Part of a small language model's weights.
Size: MLP 320 SwiGLU, 3.23M parameters.
Architecture: RMSNorm before each block, rotary positions, biases on query, key and value, tied embeddings.
Training: a variant of SOAP for these matrices, 149M tokens, 4542 steps.
Each number is 500 + 25 x the weight over its row's rms, rounded and kept within 0 to 999. Layers, rows and columns count from 0. Numbers have three digits each. The size before them is the row's rms in percent of the matrix's.

# layer 2 attention query, 96x128, rms 0.13, rows 0-27,32-58,64-90, columns 0-127
083:501562497479529516501484444476524520501537477523530493513500554516520510485477426537495478467489470527503490498505491512463491470487513502497513540463513506500457517529509497505472465520526530489528475475485520554505467533489492509445583490498538473513513494487525482501507494478525521486508516486497527497471446484512500488525525507472492525518490504484539538478485504512480524503483
073:498536529489514519502489472488532516471485486521486485512503478468520527490495480520522466539503541512523448543512494489483525438479473470471486460459494463502495476506521496523511495505511473541490518510518507494453466487485503515519528496515510490497508525516492531508520458468514491514532527515544519482491511529478459497517496491521498550506486402499549474494478498512519484561529
156:506466454554486490514488514465470496529527521523529512504511555538496475504530495501495518517468431528535495539495505483541509518526519510534507524504527510480535496508471503457481475481463507475470485487529487506528541496519511479457469469469536493493510493481532499482479525501530514495522458498468469459501509494517540552557490498500504486471494524508508494484493489493547490481454
128:487487501496492520523490513487584498516507514511487498525506503445525499519506458474483485495485534534456482489492514507467501470532541460517480495449494544505487519486533479457487494502526473479535526516507510492475488478537509506472514469499500484530507482470489487520527537515516512512487511544552482469468488503462478463497497510436499491519502476474483440518519500513482536439500
075:542497513494494507496514526520481488473487490470492507490522546508484499470527518505491496447504487497457525519483501490526492524494468506566566494509493543481489454498510470458512527483501501523463514501484489499513474459479476483560482536523507515537485495465510466502495474546515501525463504540499449515509535473523515475481471484546519489456473466493486501488525517549518469529483
099:495519527469497544502520499538504508498464513478489483480468491510527497532534501507472515517523543471467485475486498501494511515460460491505552505507480515520470454485497478542501499496519510495504485549447550510470439499463461499548510531512470519482465452513470471494518496532494493495494520524524507545455484504505494461501498487470486511535476484502460552492525489481471532488522
062:499524533490513511502484493549557496524499451513480490498504519523537511510505482466514487571505520492487506478485490455438531494495501477481496479539526512497484461533483515500547498511475517452463511488483491526501501516499466535516529487463492524498522529508500529520519469461501476475437522534504459515520478499517522474458492505543517490529532467517503476516492524500498447512533
100:492514503515515494506509460521507505492487462554512528498531454473513494534500451510516499535502476528510486504525505460509527460470505491498535524522524543515523517505508502515501504524454502485463490531518507489467508502494499522512514442476521473524524508468520530533498484485528502483523525508514465487493493507493511472542488496506530573544550452551512482480554482540500485493546
116:493470489507521489483542484510511472446532470508463530433523454464526532488511457501455496500504517524527533481530496539513484524476496492484474519509521481481495497493509546536523498513500485549470503519451497539482515523546500531513492489544511509507505508501515499486520511478487484502499499493472484502561466516457553515480500490534496556509499462492473516550482514487496512464500
110:503490516503516491520488513515514537526480525517479526533460517553493488468516530482511464490519487487538494517515527471521510423508487504486491483491484484439489472515518510479478484502508499493525541483498524478514459537479498485477551519506512473418491490503499528499496494551463483493479488517537486520537495478488494432520465514466481503470510501521509542465490469549506492487499
096:472522486525559490475530486508492475483507515473491499533515482538514480484534522518518495481489493522485470494525471529523516521477464510486502498534497486548522521481496512485505518533476529524488487480517529545492486508495493546470492491499445510482470465495470527467521490518482514495512495490493528493539475430500537500503571511591513517481468525475517527490509474465508508511534
101:447491540479501531489467522525506505519475500528495470516475481499495526494526537485530533486556491543491493524459477502469522459484500514506513483483491499506517455527494506573505520434476492492471466477478505499529491503462553515558534501499512514460506482522513501488525461542515493525453513504540501520516472495511472497479505479528473489512489504521479491522514457497485496454484
129:524567499493518494505494520498485514508465515520491519537477532541501508480538477514516485428505494476560516489483488502524533505479484483450465518464511484505513513479514455535520501540555522466502517489517492504500452513460454491496510487501511503470518506474495507472533484528533502503515527535527462496511507477543482506504538513503469487460464482472483557488510521485483491498459
097:454470492478524483500477510472493513504515484523495542501514544519505570503486458495489506544480505482531508507557496461503501463514526469519546486471479538516519471470487487527554501472489429469510513496489519475469508453484511493463515500464523513485490500516505503501508514503457487492534443483486458519507513482462479495502515491490489506528456514521472536486484503518520533456504
110:524473550496482505507509495533499513529527538516482518488574524512489509474545529478479529586499466471513501495511501495479485509495499494530515487481467518479517464486487517507501495468486472531506534501496494470494510447506498483489507498471488492513481522505495495485483522488484526486487470504548457502481525516484501433494451517517575506454523486523520495486456482550487499515511
115:525523478441496532507475509453485509479479503499495519500469485532509470477499489536531518513510490463533498504479488517498516488499485526456500520494490488479512520481474525466515471573537556488526506486507484485452494522485532490561460542546497481450507553504516463481465514524450510463494494486469523499486528509483511499558519474491487488471521503469492513487500514487517508523502
091:493469461499515526482521463444531501477512495509484509518490481538521486528478506524498471516507491462484457507506519501487498490523541480519525537499467475450488510511555558458459485468497530521493516456480507499543536506490505457483461490534504476451469495488527486527507500501516523492510499466492554509523483469501510515505503476496491502450467518516561487526532528485519475509476
103:494542531495444473545543504520445504507484466520471498509485522471480506511535464502528463496510468547511491495512506510501498536512495466482447503471527506493499465509526444500525480512480553485472514509484510520481516499502442456516536520480528485529510579467518492515486498503497506522486485545506505530540488510499499520501525506486487483509565508511510479520510512533504494473490
105:482519510529555501472481496502539498507550496532541496527509483485512473513508492475490491500490507488524495533488478498511497495453502527507554475519487487561515526504493475498468533491490503591496531469513487504531497497531511535471493491522480500509529460492490521493512493538533498500498499507527494464536544537550526528472471529518478522476522478496501508487518560545461517504470
137:514526464538519491521470493466521519516477517488487492536467487520524445491485516513521481458515505504508519514481520519514484502486517512498525510490504539521551515495516488482458514503516483504519525465530505472546463515460532486490511493533503466493518499494536476506495503539483549516539499528536528447588497502520471556509500535495479533455476508474508515487515504494450488496474
096:499508462503480474482499490489489500455479484524508471478534537498485532500480462473507478492505482490479521500490510489479513523492490566558513472471492471497493490500491469478465516537520508473480500461531469470492523495464494515484472541492456478499462513485546467510527470453453482525506507504461516477544504508455541521478453507502540503538529530527452481487494501511460502493500
096:474515500522479486484450498504509529538496489546480509534538504511519518529505485522492489466517487473541549517520525488564510462487446489455513463488525489496517480427495511550486500487506508451492515547497498490468497518465467478437502500478496497483483468497469462472541490476508490493449509495504520483496493503493483482516511525492503511488490498504511516457487516503432522508480
095:479501495478549524490498472506545502485503517498523501518496476495523475497505505483467531484477456481492478526458490532494502492530486541459501487453516490547529500527555486496480502545480549548514465478458520518505514493494491511529497465503468503467469492511492529463492502479468504494507501523505566502509458449504498516535544474478503499543514468485503520484470468447495457498508
121:471507528527529529474470439501500491517549500491552471495500523508494517522426515520528507521478501472489504535487445489470503469532553531478549498496465482509486521520507482517479515501488502527493471470512512503502537491503526515466497486483499517493474463519482489486480510502543490501493504518466518459538486457490522502491476506471537512496446523499498516450543507502494452545501
092:502466469516541472513516536506492479511465508491474490501560488500500520525520544509489467488480531460526480527480503520499496496518472489520466506441473564491493548476498555494522501445499472476516462476490477501515509517505493522515493503487483507439546528490529456493497515487515493531503529468493512526503501534500513456469500505530463477504461491519547513473484513508505529470464
106:558514493486498515502477512518462509513478502502471504527474556495506503516516544523497497507537507483484469465517504506492509484468492506490511474557528522483476512538469488494482520525530492482504524446541513509507446523499488444545505560497517471530519558502504498480499468538475506486500519472533498497498522489544508506480503526528535472462532502517524516507485461489503498562466
107:517484496525494505487480495483516506517487453491539480480490484493499496521538476486488495586507478527490490499510487454484482504478533466511498500504574510512500453506510506471480534499490513518490512489495524490465553474515542475466486509513492479503474480499530508469529491465478463509492512495498522547494489515470476503503455502500490547503540475467451505568507468531519474443503
105:521499499562524480491488473458506488509488498525500508522518510493498526476488497498476508490509492465502518530517516542539530477488486579522546457543528485499472484497487491512446484486516488454530558499520491507518501565461520492463498515490484468479471521519484509494503508452442504471518467504465518454515500506468518516499504502557473508495475495527501499531484499501519476512526
085:541492498499452486491509465505507490507510501561465508485509472540509493499481446523492496429481480529502541533467526461529494440516517497536473496543481483489521473486494513508524524514491526487519515506469488480486484526494511480531518499497538524516540531491492500571531487475514482505475507500562509513477544542513512503498519465496467504498537516488518502531498495479503475466535
118:488500491487514521491459461447491466510501471455506496510525473518517489488483504578542495484474517465540513479440496458495531472505499521533481563463484499521492553494520532484498539457507505498496499509530478508551483481510501489520518475522491515465535511497483500493470538483514504518533500502526503494511497440523513490494523514526476540479488516495533462483527511518505461522515
105:487482474547497476493504505431489517525461535513497502490471544494490499502494492464493522472537456529507504514549516516536458579537503512468504496494483505487563516505511489467479495473463523525512501489501524503481497528497504461480527500497509497439506483523529497462490525554460519488524470490468514506490538495514526535545508513521510480500512488506519499441508479508509522499498
087:527531493486532494481497484568465487477466500516529470504480418524504455537445480551468474469499526528524504488531531464495494517469477506471496476525547522508498479486549518528519521506539505505496511461503536510509487502451509496494521496506514486520504481481515514504549457478494482522520496480488488504513450530507497518492463509503484537526504472506480528513505536505484475526509
078:441487516527525468478510523497495538502479516471499462498502508466532515477516481515472501522486506536502445515484483521473470500537508488503507536493505506540503509484522497477503525450505458487487484503539507467446493458473501487493502467508524500509448489535489473470527515452531523502514502455507502498448496506441519500495426517465501470503458501529505545519496480479495501496526
090:501536494506491527506510499520471499475507465504509487494526446508479517545500499527498527479489513541481489506512497486489505472473511486542490477531527487561458460492476499550508489477555464497485500502494468476517487504498500519502477525486522489554532511466480500517511425498488481518490490509497509505487419537501493492474495515437477509502459480523462490529494468509520527530453
074:459480525519532476454470472505518460502517469448532521493546458477512533487495508476521501483482508481499512511512479484458486492514476524484484512508489478519509495484486543505529532514486512528517444491451514475490500499531515531505481514464493562568486502487474491484519478460509452499459498474467531499520480501463478524483504479501496487473505500478492503527467491461527446460495
085:483525531466538481471474500530461484490531496500487490473470484508502528492500500515531505498524492507535542526471502477478493479534498501491513505475494469504518500528521477502518557520468521522496477461413529499485518499495501451488484476496469529473551485501500519494483500516572491518539527469518454494493565473524494479517514472499505533506537523452477494492511525515502479489532
090:468534516463490491514514496534507505496504492504481511538552513457484498537565482486488500464477515569494493514525497494502518494471492476464476459497541479534467501499524464511520499477499477521521544521528488520535518534485489493506493519504468488556518487513486502492513504537505517510469503515530516505534479446506520523467508509500512402521507532489491524520485539498479515519518
090:542501509568487480503490417474506475453519474508501496517538469526522503495460491536493453432536484491526466491486526454515521483498469499509482501503521520505511487479476496470496524480522463530502506476519488503516470522491508479507504525499517476525515536480495471516515461478493524465493485474517537502509486509509474489486539510519480540495503473495508485517522569535475480516453
091:499470479500466496504539488507494507492484490525495501499516503497492521492529524464459476498541507493487507486509520517491517528525496507503494473545522500533503507474496479509506492522494505437457534519550525537536559499450540520499467523492495470485507457502540485469502492484453527497555514466502483503492472428517490499501484531480508505539480454563504496475529482554511506508484
095:526558502526467514507515496503505520454474499495510497527500526486497500544518532514474437473517518531494468494511525470462503555490483489528488488530508485495483515494484499466489486505534471510501527545518530482494488453495538486487520489464528490546467485515517472505534508492440491572499508483529534538435485516508476490492486525464489463509506486487502481512508468486525543502497
077:476516412479539492520494510476541509481464508517478486513495480530538477556476472501468495507513553502515454499520497529506488516479496473474496495519527543470464493488500474504464494510506476499510552463504521502476482460487513452514518517525522486442472497527544516470515475532503500528545499504490489500509482508485502498544507506491478479506509489480434514498518497520489554492491
092:504537525485506510500506483530503492511539470543522499503524495491483518491530468562504488485493478491463479520477494513542526491437519530525529458528531450538458522538496473515477481541545510548501503517503508517526496522502504497467493470541466480491510506528511489555505505492525474454469525503516493471519488504500483498533461503461506488538533476515494537470519498553498482503487
096:466543516490455500490508459484502480501498471481474457486515480499506478529481494487486488459521466526503538482526502499530485534484519499459494503510525494477531450498498490523472473518490536507491477507509507493488552493481537497511537474504501505556473500476461512499531461501491468507473449498493490481514412517475545512515510501476478548464502484499466487494536497495455466460524
088:544519489559467501507508476486460485481486508536563513464491502516485528515461496512499518444443509485494499488504521499455481542488500548564488492517523492442468515468513480504479533532486491465480504522520519508503504524465510469535500491494515501512481491483462522520506452474468506495486476517517526510463498491533496534535485513452533483482536475478494503513528494515490500533506
105:495505468468502516474491455497496502488478476487511473483465499459527487483503521507514475528498532548510527479451492549512503513481486543489476470503536471533531497513508498536520526481508473460478521488514533491522449502479528497510453494504490494458493457551515522497510477511481517479500534468475540433578476469508487514510509520518495496489516480492469482540502489465515468491520
092:485528489504466496489527457492462460492475473458481484493512466498509479453493525498529503476545471497505503447472496503532496512502432478473468489494488549505530552505499513500511473473475513488520439503532500513517503534526465504491509470503493512520434505478533525481505522523491500523489487471466513492502516480480481508514558471526446521461514521517528509492519514512498468539512
096:498486493521504519502520487485529494495535502480532479492495508513505498495458520512511552547425528493480494503498473541483515526492547511477538454534536498511468499521492530460455531457473509544524510514540503513526528511484505504476439494517491512509466462540539528510520516519497463503464497503481529485504499520524539528507513497526517460514483531481506478472488523474514540537519
091:451474532484491486524523503476505485490523525483501529510520474459507515430514499525538471496499508441525488498482497505495535518470475487534435522462477493515481523482495500489502498497524483524482500490502490510533469516531454478479466501495515493502524543464483508512481519517525521514475506495504493527493538477532493504467541511536456422505481509537493522487477546505481495542457
075:451584556475481507485457490512484505499528542491528485453488505479526491475452458484532518506485497516532541499487473495502479463499494513449487516493498481490545516489524513530483504522476527483489465481500503500500531511501457529525498530484507521475502543522517511482511480528566490510532509497461513469506531513512523539505486488529479498520514536493522537461496546504489512483500
102:520474470546437497489477476470536514511470515496485501513534517500482477529484504534513493505505482517536518491496497456499471501558497490515497577476510534466513451464536488514449473443471484490490546491510513490485511492504513483515534472450502493542450483483484494495479537487459498518512489493514514514501459479499480466496517538488492519492480514488476499523550471518483492483484
089:477517525475443515487510500468501478528516502499452484503512548496479515504514459477552498499500498539530504514495528491523512462516506475499476490471523541509536502470497485476519489510481523481512498520514476509472499548526471518517474492442478534524510473522488493491488552511553503508447467487533517536479468498488530514491483547498513478485537558457527504497478530451524526496510
099:535497522522481509512500533511515518521473497547542491497483480503514487494551543475530523499498488517534473471497509453506486502562473493511496544485528562444564460486517492489536495511490510489502472494497515510520553472488471495474466503483493506506490485507501491514485502482508507516544520514534443475417508482480497508495486511496554515451546508504488489506507489507482493490497
106:519544497465490488484466459486437480483503495487470494494507486464502440494516487509514499536543485517520526496496496508517530497466472463501509480513503500522521477492486482536536493509549491472522502489494488527533499510456495510495500509500502504575519524511537527496528485510525518523515508462533498495471464506471459469493511560532503544540487514533463528517499524527479465491554
111:489501500512470504497505503531465522516460480509499499522493553431505514499511527527530505519534488517480479508475504525534507523477528519466489493476544492542514505506489473554509529523524518463506517489456523499486477506477526497478481492470486468495540440517493493500519492480482502487475537513507544485531493463474499460485480525525514546483512485466478505481526492520433500430476
095:505482485496474495515535439498514520500485505559523506536512498468502520509494513535459516542496497510482490513548530499478532533532503464514489497505505476502452476518520486487476478495511481483513544509498513484499515513462537477506490492479500453466452528502503471518499484506501494471519537492500535504470438480514497462479490533454511494529454501538458458543544480477487536510465
094:477497518479520529500481488531557499524482503511520531486454428508475565541458521517492524514508512526474520516541502522458507512507543433505506508519485480468496425518519481494521481504493540504504474478456500519539500498502491516523528495488471547504485508489473518488487512496497474521463494538502468513508479521488524473502473493455482507448509494513487506516498460512520484487520
143:527487502482496502511496526526444516516462509472501519500488526518475484456505512491531497493539468465504501517468539555515504492436471536501502517505523499486506490484472507494459487560493508484495513439487493446484441559484504473510529518514511484457508495492502506471480475524479525468502482508494500534523502488527475540489500481550480514464522501490530549490472506495495468502460
200:533495477498487481545511549500463529503451519480483531486462543544489473466503496477522493502514469477543471517505541545493468511482492532498496525493514514461534526478488508452478462510484500474492519464518503455479465546501500459508512526521526478451534499486488531475462525518496552473507464536506510515532500509501500535514502486513494510457521499475523531476474493506535500487491
098:487500513514513491491485508510520495512500501545501498543550473513543521548526495532472438456460492516466503506557493474547517470516535456506493490503477539490490496504502502458526504484500487494505516526480541512466512466514485517529506493453475507530501512490497522520531477544524480524445530443538492468483519483485512499494531530480508516535525516482513474525528499511525493482544
092:516533505469475479510497475473509516495501487497505482515460464517499487513465488500502482480517507503483490476475504528477503503512533523521502506473510541526440489513507470491468483492494478536509566488571514501503465497493518476511544559527513464467546512512524507519488516488483530483482469567531498514516534469551524470528483516525451519521498485514488532481513505508505543544527
119:460520500487489524468515466504549470461547487503507501485527503466508527532483502491503488502492544520516499506542464455513491483541501478534498524471469467522503482509475487528541510494509489482489449553512485501500530460522521552512500485472489551529494486505437506503520508467493465520480536488510490496492467522457500469472466533465503495513492532513468477503517528516463492469537
176:469542545479526512467448481484503454507550489510499462516542497455539529513510491503497464487477521491492536498503463509536513496508518489484481471501481484546488518543511508536524531509534518545502496460482483550509511485518496533524495482487444513530503508524528480529535483474516474513479546467501486458530524515487510464489530493527501550552510508487478482489500502509486476512518
090:469499488521470519467515486482574485511524467503476488506497508491492532529472534502457528502504508539537508519513485491490490493543522507560547493519494470509501460520527485519502494444479459473516509514552486509510526517459511535502530510490483509520482460495466493534514530474504472526492498518516519488532482511500487488497466549446510503507478451537475481537487479496451492479479
085:479463484527484478536527508514483500521490482520462528522473455485470508496533489513478513522500493520489492487518534523475507487477515491558497559442538513475506531465492508486509461497498516471510546528524500473498503510532469443515535516488508487467526498453492504503458529511524493503521464538461471535521506535501458499491531495526470541493544508535487487513496487512495557492485
102:509478501548486499509534519508501500508522501509515544500508539503483502506499480482517505513474484481467492567540501444548448499549502482475487525495478478483507514504531543475513470458493492485511510530468535495470484481569467503550498481467514508505485465480466505500494489470475524484457519503445482476467461518495533509517495469491493535475519487480533467470519501510537510481496
085:453492504421511463523494515461511493472500500499428511510483488500491480489543532412510522491530490497491479523497518498494492508518480491497491506437465549508534497495527491512505499484452521518525497538544519486469484482515481481496482494479504508494511484580505516477506538555535511501494473501487515504493501510478519475510493529534479468539500519493481475520489489503522505480500
083:470515500478539468487473457482521496505493469489485494557543490428542490497496511500501486475505521478475497500456494544478523484516488500481494501532469507499500504534513543502524501529510522532527564460492509527505511511520500467481514497512468467516551539512543534523487514520514528493511545486495504472522535489506480484502553488505501520569528543466503496498514482509474515490525
081:506469533480469515490462500497492478530485558515512502543497476484494537537550504489480496502464505482522515495487492479454511488556520501507509508521468522494477496469521502486485526508510525499502518468475487486476493509514470478527469513482496520604481534488470525513501507457491476508497499471509487514491551439471480475451546487455466525498513512462488500494519497484518483488482
076:500487487533513484518485517510517516488540444510538500491523479485495526524464453511459551503514503499483478520564503485503496452468511495508490475499503504489540507465504501529536509489538465514509489533511530524454478535524492505448478500523510504460505468512515453497516499491501449527482492468479483458532472514496480527478496543502479518552473487510479523494494514497462549452489
082:502508502517447512480491497523489476465497501479518501503519469488506482482504532508460454504492502506471473485531513501481496513505490494517523482547495489528430497501497528508507485541468507471516478487552518517551504490461507521511554517531527536530507539462502565510517475521474507477482514526494500535490503496499438504539525470481468442475512489510518520542463489479529470501529
084:522464498525489479484504500453504517486477494477492491493490491491493492499475533525475501464543515511462514499513509514528501482484536443495520475475467543511533557504521472519499526481508529530504510468499525488491516510493519473500484495524522493497560497531533486505487469518496478509504473507490550504499550566489498485442497506460455488510512485532462442582505504487511522509510
086:533521451484478469499499528489483529494496507502541503506506537531520467486499535499488506456518493454496498494473513539538493493529517504512469504501534474520510534507535509449524528506525509536513518432544473504497532496455489490474492474513480502474546513508501478494512495446502492532522472504476497462541479501463503469503508531508476475497504513477497485511506460493444455434521
092:495501476525498493508523538494501506484505490517500512485490546507492560541484508490463463521512557492492486504522487503524514479499532457538520509487454502520470493524507488520541485506532484509513474521523507537502503453522503462488460464512507502487582482532474501454494560521519497489489507509515496504473515496499485447504470509454525487511483491530480436501496538516531537466500
087:504510517511507482504532537491466494499475553492499510512508520471489524484466535491484520534506521483487444485544491531500496478434471445498529476507483483479563502489463499529507495503536462518467499492501452470475473536499510513473477508526501504484513503532498450470499500511539518514522512470532477475507517490521496473487493494501555518504508476454483482448471533489485546531524
081:544533499493535491505485474496481472523497451484519498525513537489499440502505508535534502429522503485527479497455507493540531514490487552488482507528566511499504500472498506549506509526512536496480528454524475510533465514487528448500499516533470488495493481499490512500504508490519514512523493477509510493507518464487498568512526497529442520480484500515524550515474477488480475518474
099:487500504512468513473533429478536476497510468505525515473490516463497497540493487500566481536492497521450517500495471517491514448478506503514552488521499495459512496512522474501443492496461537486485483493559508485479517503495513508438508498514456491485490477501465543514478512489517482487524466517514545493508489470499523527505502497509484502463506552497486477498556471491505538536495
105:451463493519527501514557532514519522481483485458503538478483529467515507504486508483498508546497513487504466494535491480495486476488495507476499508466475483506560495462499470520534467514493449442495454527506531486493500490505512474435505502508526506484505468493467494480524549484496481480494510476523485456515470499502471509483467523458505448477453456505509525484502501498487504448479
076:492459492501440511516514487474515494546477491495489515495448489484500501468477496544476489434486533534520490484483496510496484522526521510520529537475527463525499455482520507433502467500489518489479480479544509502540497484530484490471495488551486537514492526452477526494451496519473469512521494518514472530476518500521452507515456488484467505474495543533525480535487495487479485503493
083:509488484497476500508524499477546518467507493526500509514478486544484519502484489492480507430494522549473480491512529523537478500570548458546508521496487490471496428511488493467518475502494498476502553504505486527484512525503507479494522521507516514537468471496456495488503509480482512526492449486504488512492489475495536452470463511476488472501470480547465516506543493472494552496500
096:515519497471457499484463513500478496493509487480484464524512490507502502482497496477481461483534471470504530485460490518529536517451518505480508487521508533531480509547489479488484540529526537490485513442517529519483480545485517496544503514491492487494511534519561461517495457488487483498518517523486517529534555496555526534507512472530504542522515516492511566493465456507517501521518
090:495469488513452488537515506508516517525458521521479538458462530530450514475486475505504529519520496529503490531496526481457472539490475480475528500490540512502496510462488517484510487460485494482525524524510465470523486498514532434457516517510557479506485514465489487488483490485491505475520471528496499553442489508519500500477475433476477522485508501490487518487493552491479507505458
079:518498506495502507522482510528530484523494484488508513461504539502518516538496508498530502504502529519505472542517528576518522495470510495498479492489502503523508493502463500504541515513518470518501470506506474497504440484486501508510514523516517497493520498505455443516528505520460485512496530519454496516556441519463466534475513486487476558509458507457447502503529525472523550463459
# layer 2 attention key, 32x128, rms 0.125, rows 0-26, columns 0-127
079:477511469510535531513492467478513497502518473528506470506492496507498492518512475483517510493519524503523493506516470490490516475508523505493476492514492513496491524534488474519503482464537482562521577541544536495443510488531483489525481512523541445434516471499517514524499500486498524480583486510519530500514465468478506482524523528493464532518484496480514509479486510539532534518537
075:507488508486559511479472558522520508511526492498529484488475510505515479496533463521488501453509507467479503484497461510470513472467506497479475494535505517489467521498565465542478523454545491473482510495538529517485537472485478512459511523523474466505486522537503490465526464430520491495509513488512528459490524524499495528486485471499520517503490531504507501507497500551513568511480
081:469488508477535539481522476526546467534534486505475493493517484492527526559503513449510459484450530514489536468517472483458539476489511491510499521501477531500501461528532515476532502487509507490515467467475563511537495486521471553502505493498449532496522490518518497487529474481506468513484484525509456480508480473483513485451492508498491519504503503488513482511511537480501524454552
097:538500502513508448536515498465536470492509503544500512494515504445467560485463483494487520483496526514487484496502522512516532502491494481488488490502516515510527496494487458506557481530501503557502510515492466478506503513486505478508479483533501492536464502476505504526518497476500517498485523546530480496517505498504473504477529508483457500503548435487495413499521574474459524515515
061:500537543514552510501490498537499476571490504484502535489497459512499526538473504453506531474551488498473527566482506504506541468505503520459508476508482508486525487515480497555533519515484552515521483484432470491504506546494490466457459476500491512499528502498485465471473490521485469546504496531494526509503515495471505500462551508510490504508525491496494512503506515508472484485509
116:498490515492519521508514487492541463500496509475499512487514464504517520468531525543494527509468549530537513489501470522431507504482514460510495521508468459500483471514528535499505535468526505484518467491492466539524486511522496550509541484477488532550512513487458484496496492477506440534482478558486462516514443484491520482471499485477499499476475514520508513509518539507511458478540
235:468497515490529576425515498524544465517548496467504482470493484486540525531521499485499475499450542512481524472509418487458509476490539502493506522522483504503482489538544499499494505461521500499503487487485558532511515477521488556506498505517473532497491490530495492513523494485519450506504502511505488484505496491489508481453481495482506524489462487493518508509523504526518501466541
096:528517487488527475542529463515458509501445479510489504507479536483427455511474500480513509526555491507477455546479564500509509491476511502480472516513506512514509535496492501534502462521466533477487495493529478473478493501509495506501528498516529478533540503503497534444480524513466552522521469490524511507502503488488508505535489499530502525498503557509511501482550513478483540525474
098:504511503474493476463515493525495488468501501521467539477536496499492505526499482511483472496504488518515504467495466426499512544523468496437429480500507513497520494502455456559498495465520492545466496528453512512506496452470527532514476512481509499511524493510537525449521498500480504508462508497545518482466520521529533496483532471497519478455508490514483518504509471484533477481492
097:542473515533514475518494501495491500547488508505496471517486499557509549513516532520550520482511493472509511490513557524523531471480484542512476503492531540492535509493496505480548489484479482546494526472533522526561489483500497456457500471458507496465507515451519476508488497493499492524508503489478495488546520492498503489489506491571482516553535555497487501501481526488477531489496
095:480477477440506526454528451505523483491547497501460438525494525474492457512559527496484488526482522546480484469527462499480530510499478490501443491543508438526498510514507509520498519491511496490494483524487511546502526498500504548525475515490487507500449503491530489501518560518496448505479558485474507502499495499491503487494494517482499509507492477551491501526480511533484499480508
093:513443492570522504472523508524518495485500516536511484475510532506507536476486505495490532511451510549510487491511494517473508498495497461481488486513532498469527545514483492423446514479515437542480507479558499462506517518513511552531523525508450493499473511493527487519509491493502487512475479472493517519531511495541527533472489523515526498518468526500529488481477509503516509473477
094:503474486507476479505502487466519468545477460501479504503509526491540482480545467474493491510508512473498479471477489549476533504496471526530499528490509496553502491463488505489521520480550490496484478463545520480503462531497507495438442528523503509465499441480500474496520524511500513501528490491465474498487541508512553556523464522490538512544500468493472502484525483491506523507462
080:538509534495532506528469464500519526490483516503490466494513486518443461512534491519463506462471496505495492516442497513528465539531490529491476502586499533498509488499500491533520542453494479517486506476542485540507492479459452509560486550485534502498482483501507510547527495460520522510478477488511481502489514503466492497501483491528468533508504484528501516501505484496474523482538
094:500522533536541483541529520493487502491447520491475525527477502482503501494477500486519495488507484463505534569468530493495512499531442553502489465480496513453517507511527499535471468500455489503527498528494541474472511526512478493521492514507476489489450506509461477488506523488557544512459479471498532531514508495530474534512562507543513525510526525515496484503497489501518530510525
087:482482470509493521488477504521516468547542491464512481554522500490510479488535501493514524502477539490521499492493486521500517471455492510472456483520531521519484478505503530455546515501500537507506515516504477498504507500496492513508525540496535510481533489533481487510510538534509531542500507565495475478512483493568496544549493464504532453487514479465488567469456522511512502478506
091:504443484440542519465470505495477473506482501495466470523501509492478518477501510495517538499470509481483544493546495541510476488474513473492512505542516511545475549492473474505518549548494504510494525488457520479494513508491512497537518487519518517499485520489486508514492458559504517441459544492490510510505521518521494531548536470545472469480505520521529496541492485489487516530493
102:521467509472498470520502452492500498519482521485476500504461472523514479524552490473519479456526494497494489475496533459529482558524472499483520491476523526525507508482488450450507463462479535484498535484475508476520441505522486479517488496515461490534541508457540512483451495516479532520556467493493519524511515477515531498513553514509476544496516508499487490491485539518495497491478
089:475500505465534511492475499462488512454537468516536486430508483504507471491497477480564484513478505504473509468435507508503513495560487514533510532507487519488491499515477486470448489520479496538491506504470486501524494502499539485529502509490546484446465500502512527554499539481495520482476522504530498516509530455472482485504465473470490515515503486451522473492489471518517468539489
097:487488472525487476494429517453484465507513487514514491521496497533505511485506489471525501500459503487490505474491502538491497499457502461562503491458478498515512507472459491489468515484520481485475477464485456513485493540523513509465491481460546547514476526537524491451524476483492513506526545534449472493505535483499497478496492484526500559506459524452485520472508518475480503483486
086:508535519453509505508516503547518499480489474486538497457515507526464507482473541456490499539518496469527485538528508507486516501487514525518509482482485487530500455535455542488471492538490494448470464480487486503518525494461492490528508494470496505496520532510430539441487436482499528481525479508510480522496503479525509470528511528516504538503503445511513521478549500494501495492508
099:532545548506456509479497512499510516512535466509518464517468539544500473526534538472493462458501510537471552484498532512529555501506495546478517476496512490545466457509515491521467489515477537518506537475512511509474508497485508524472537499525471483499483467506518513527496470492489488538498508482473484509494540487501532509475482525537488501543519516515466538506515544508467539508489
088:487501482521484485466502534498472489501563498489536516514496469522454518512462505456507510484509476478526532527499458463479509493512511492483476504479482475469496491536510475528497478489485530502499505524503532490480544498500502486519444454468490486451538481510511489449502544556508516477552529466476481496487520496494519525573533515546490504510451482500500500468505496509532486506517
095:497540489556551546483480493487525496512501482495473477531469530464465552494496506547500488494504496515510500502510480506504489482527499497494520510498511512535453554512478451526491535485465456496459485489474467512488539486500500543494496485511521446454546493520445504485519488519521495492524507516518479484500463496505467491494503551522493487560474468494481515485495503552477491524515
091:479477511549462493536531485501469489507453532510501555488491510466499457494486569494492505504518509500516493513555482484503438523469471510529489504493473491493543575512492519476481543477483461504483483517522493507519513496493500457520496490511507511477473506490497528517473440531488537537491517493473511484525511523488527522512538474461487482496535530486532485484482535484508498504535
100:473525501460512510448463536558472481513470501460485499517534514511535533508520513491525533521520531488483455453472490516496508474455481518497545483512490538523495516500526524502500516493466536521518507513484509568500481542471505510498495506504460482549474505524509478522544471525483480531516496426461508508519496507535475503514505481468532498500476505506533501496530476509489471506508
095:513488468457519499514542523476468478456517447505516466473502449486504475488503495509475483469457489482486480508510504482498502499469501487487493459567537530485483481453478515504505501525537493464484504506521492516464484517478482481521548501518477491505488496473539507493554447433509506521478535495537509518496456514534491523457497505499468494523492552504490531524517490533496511475511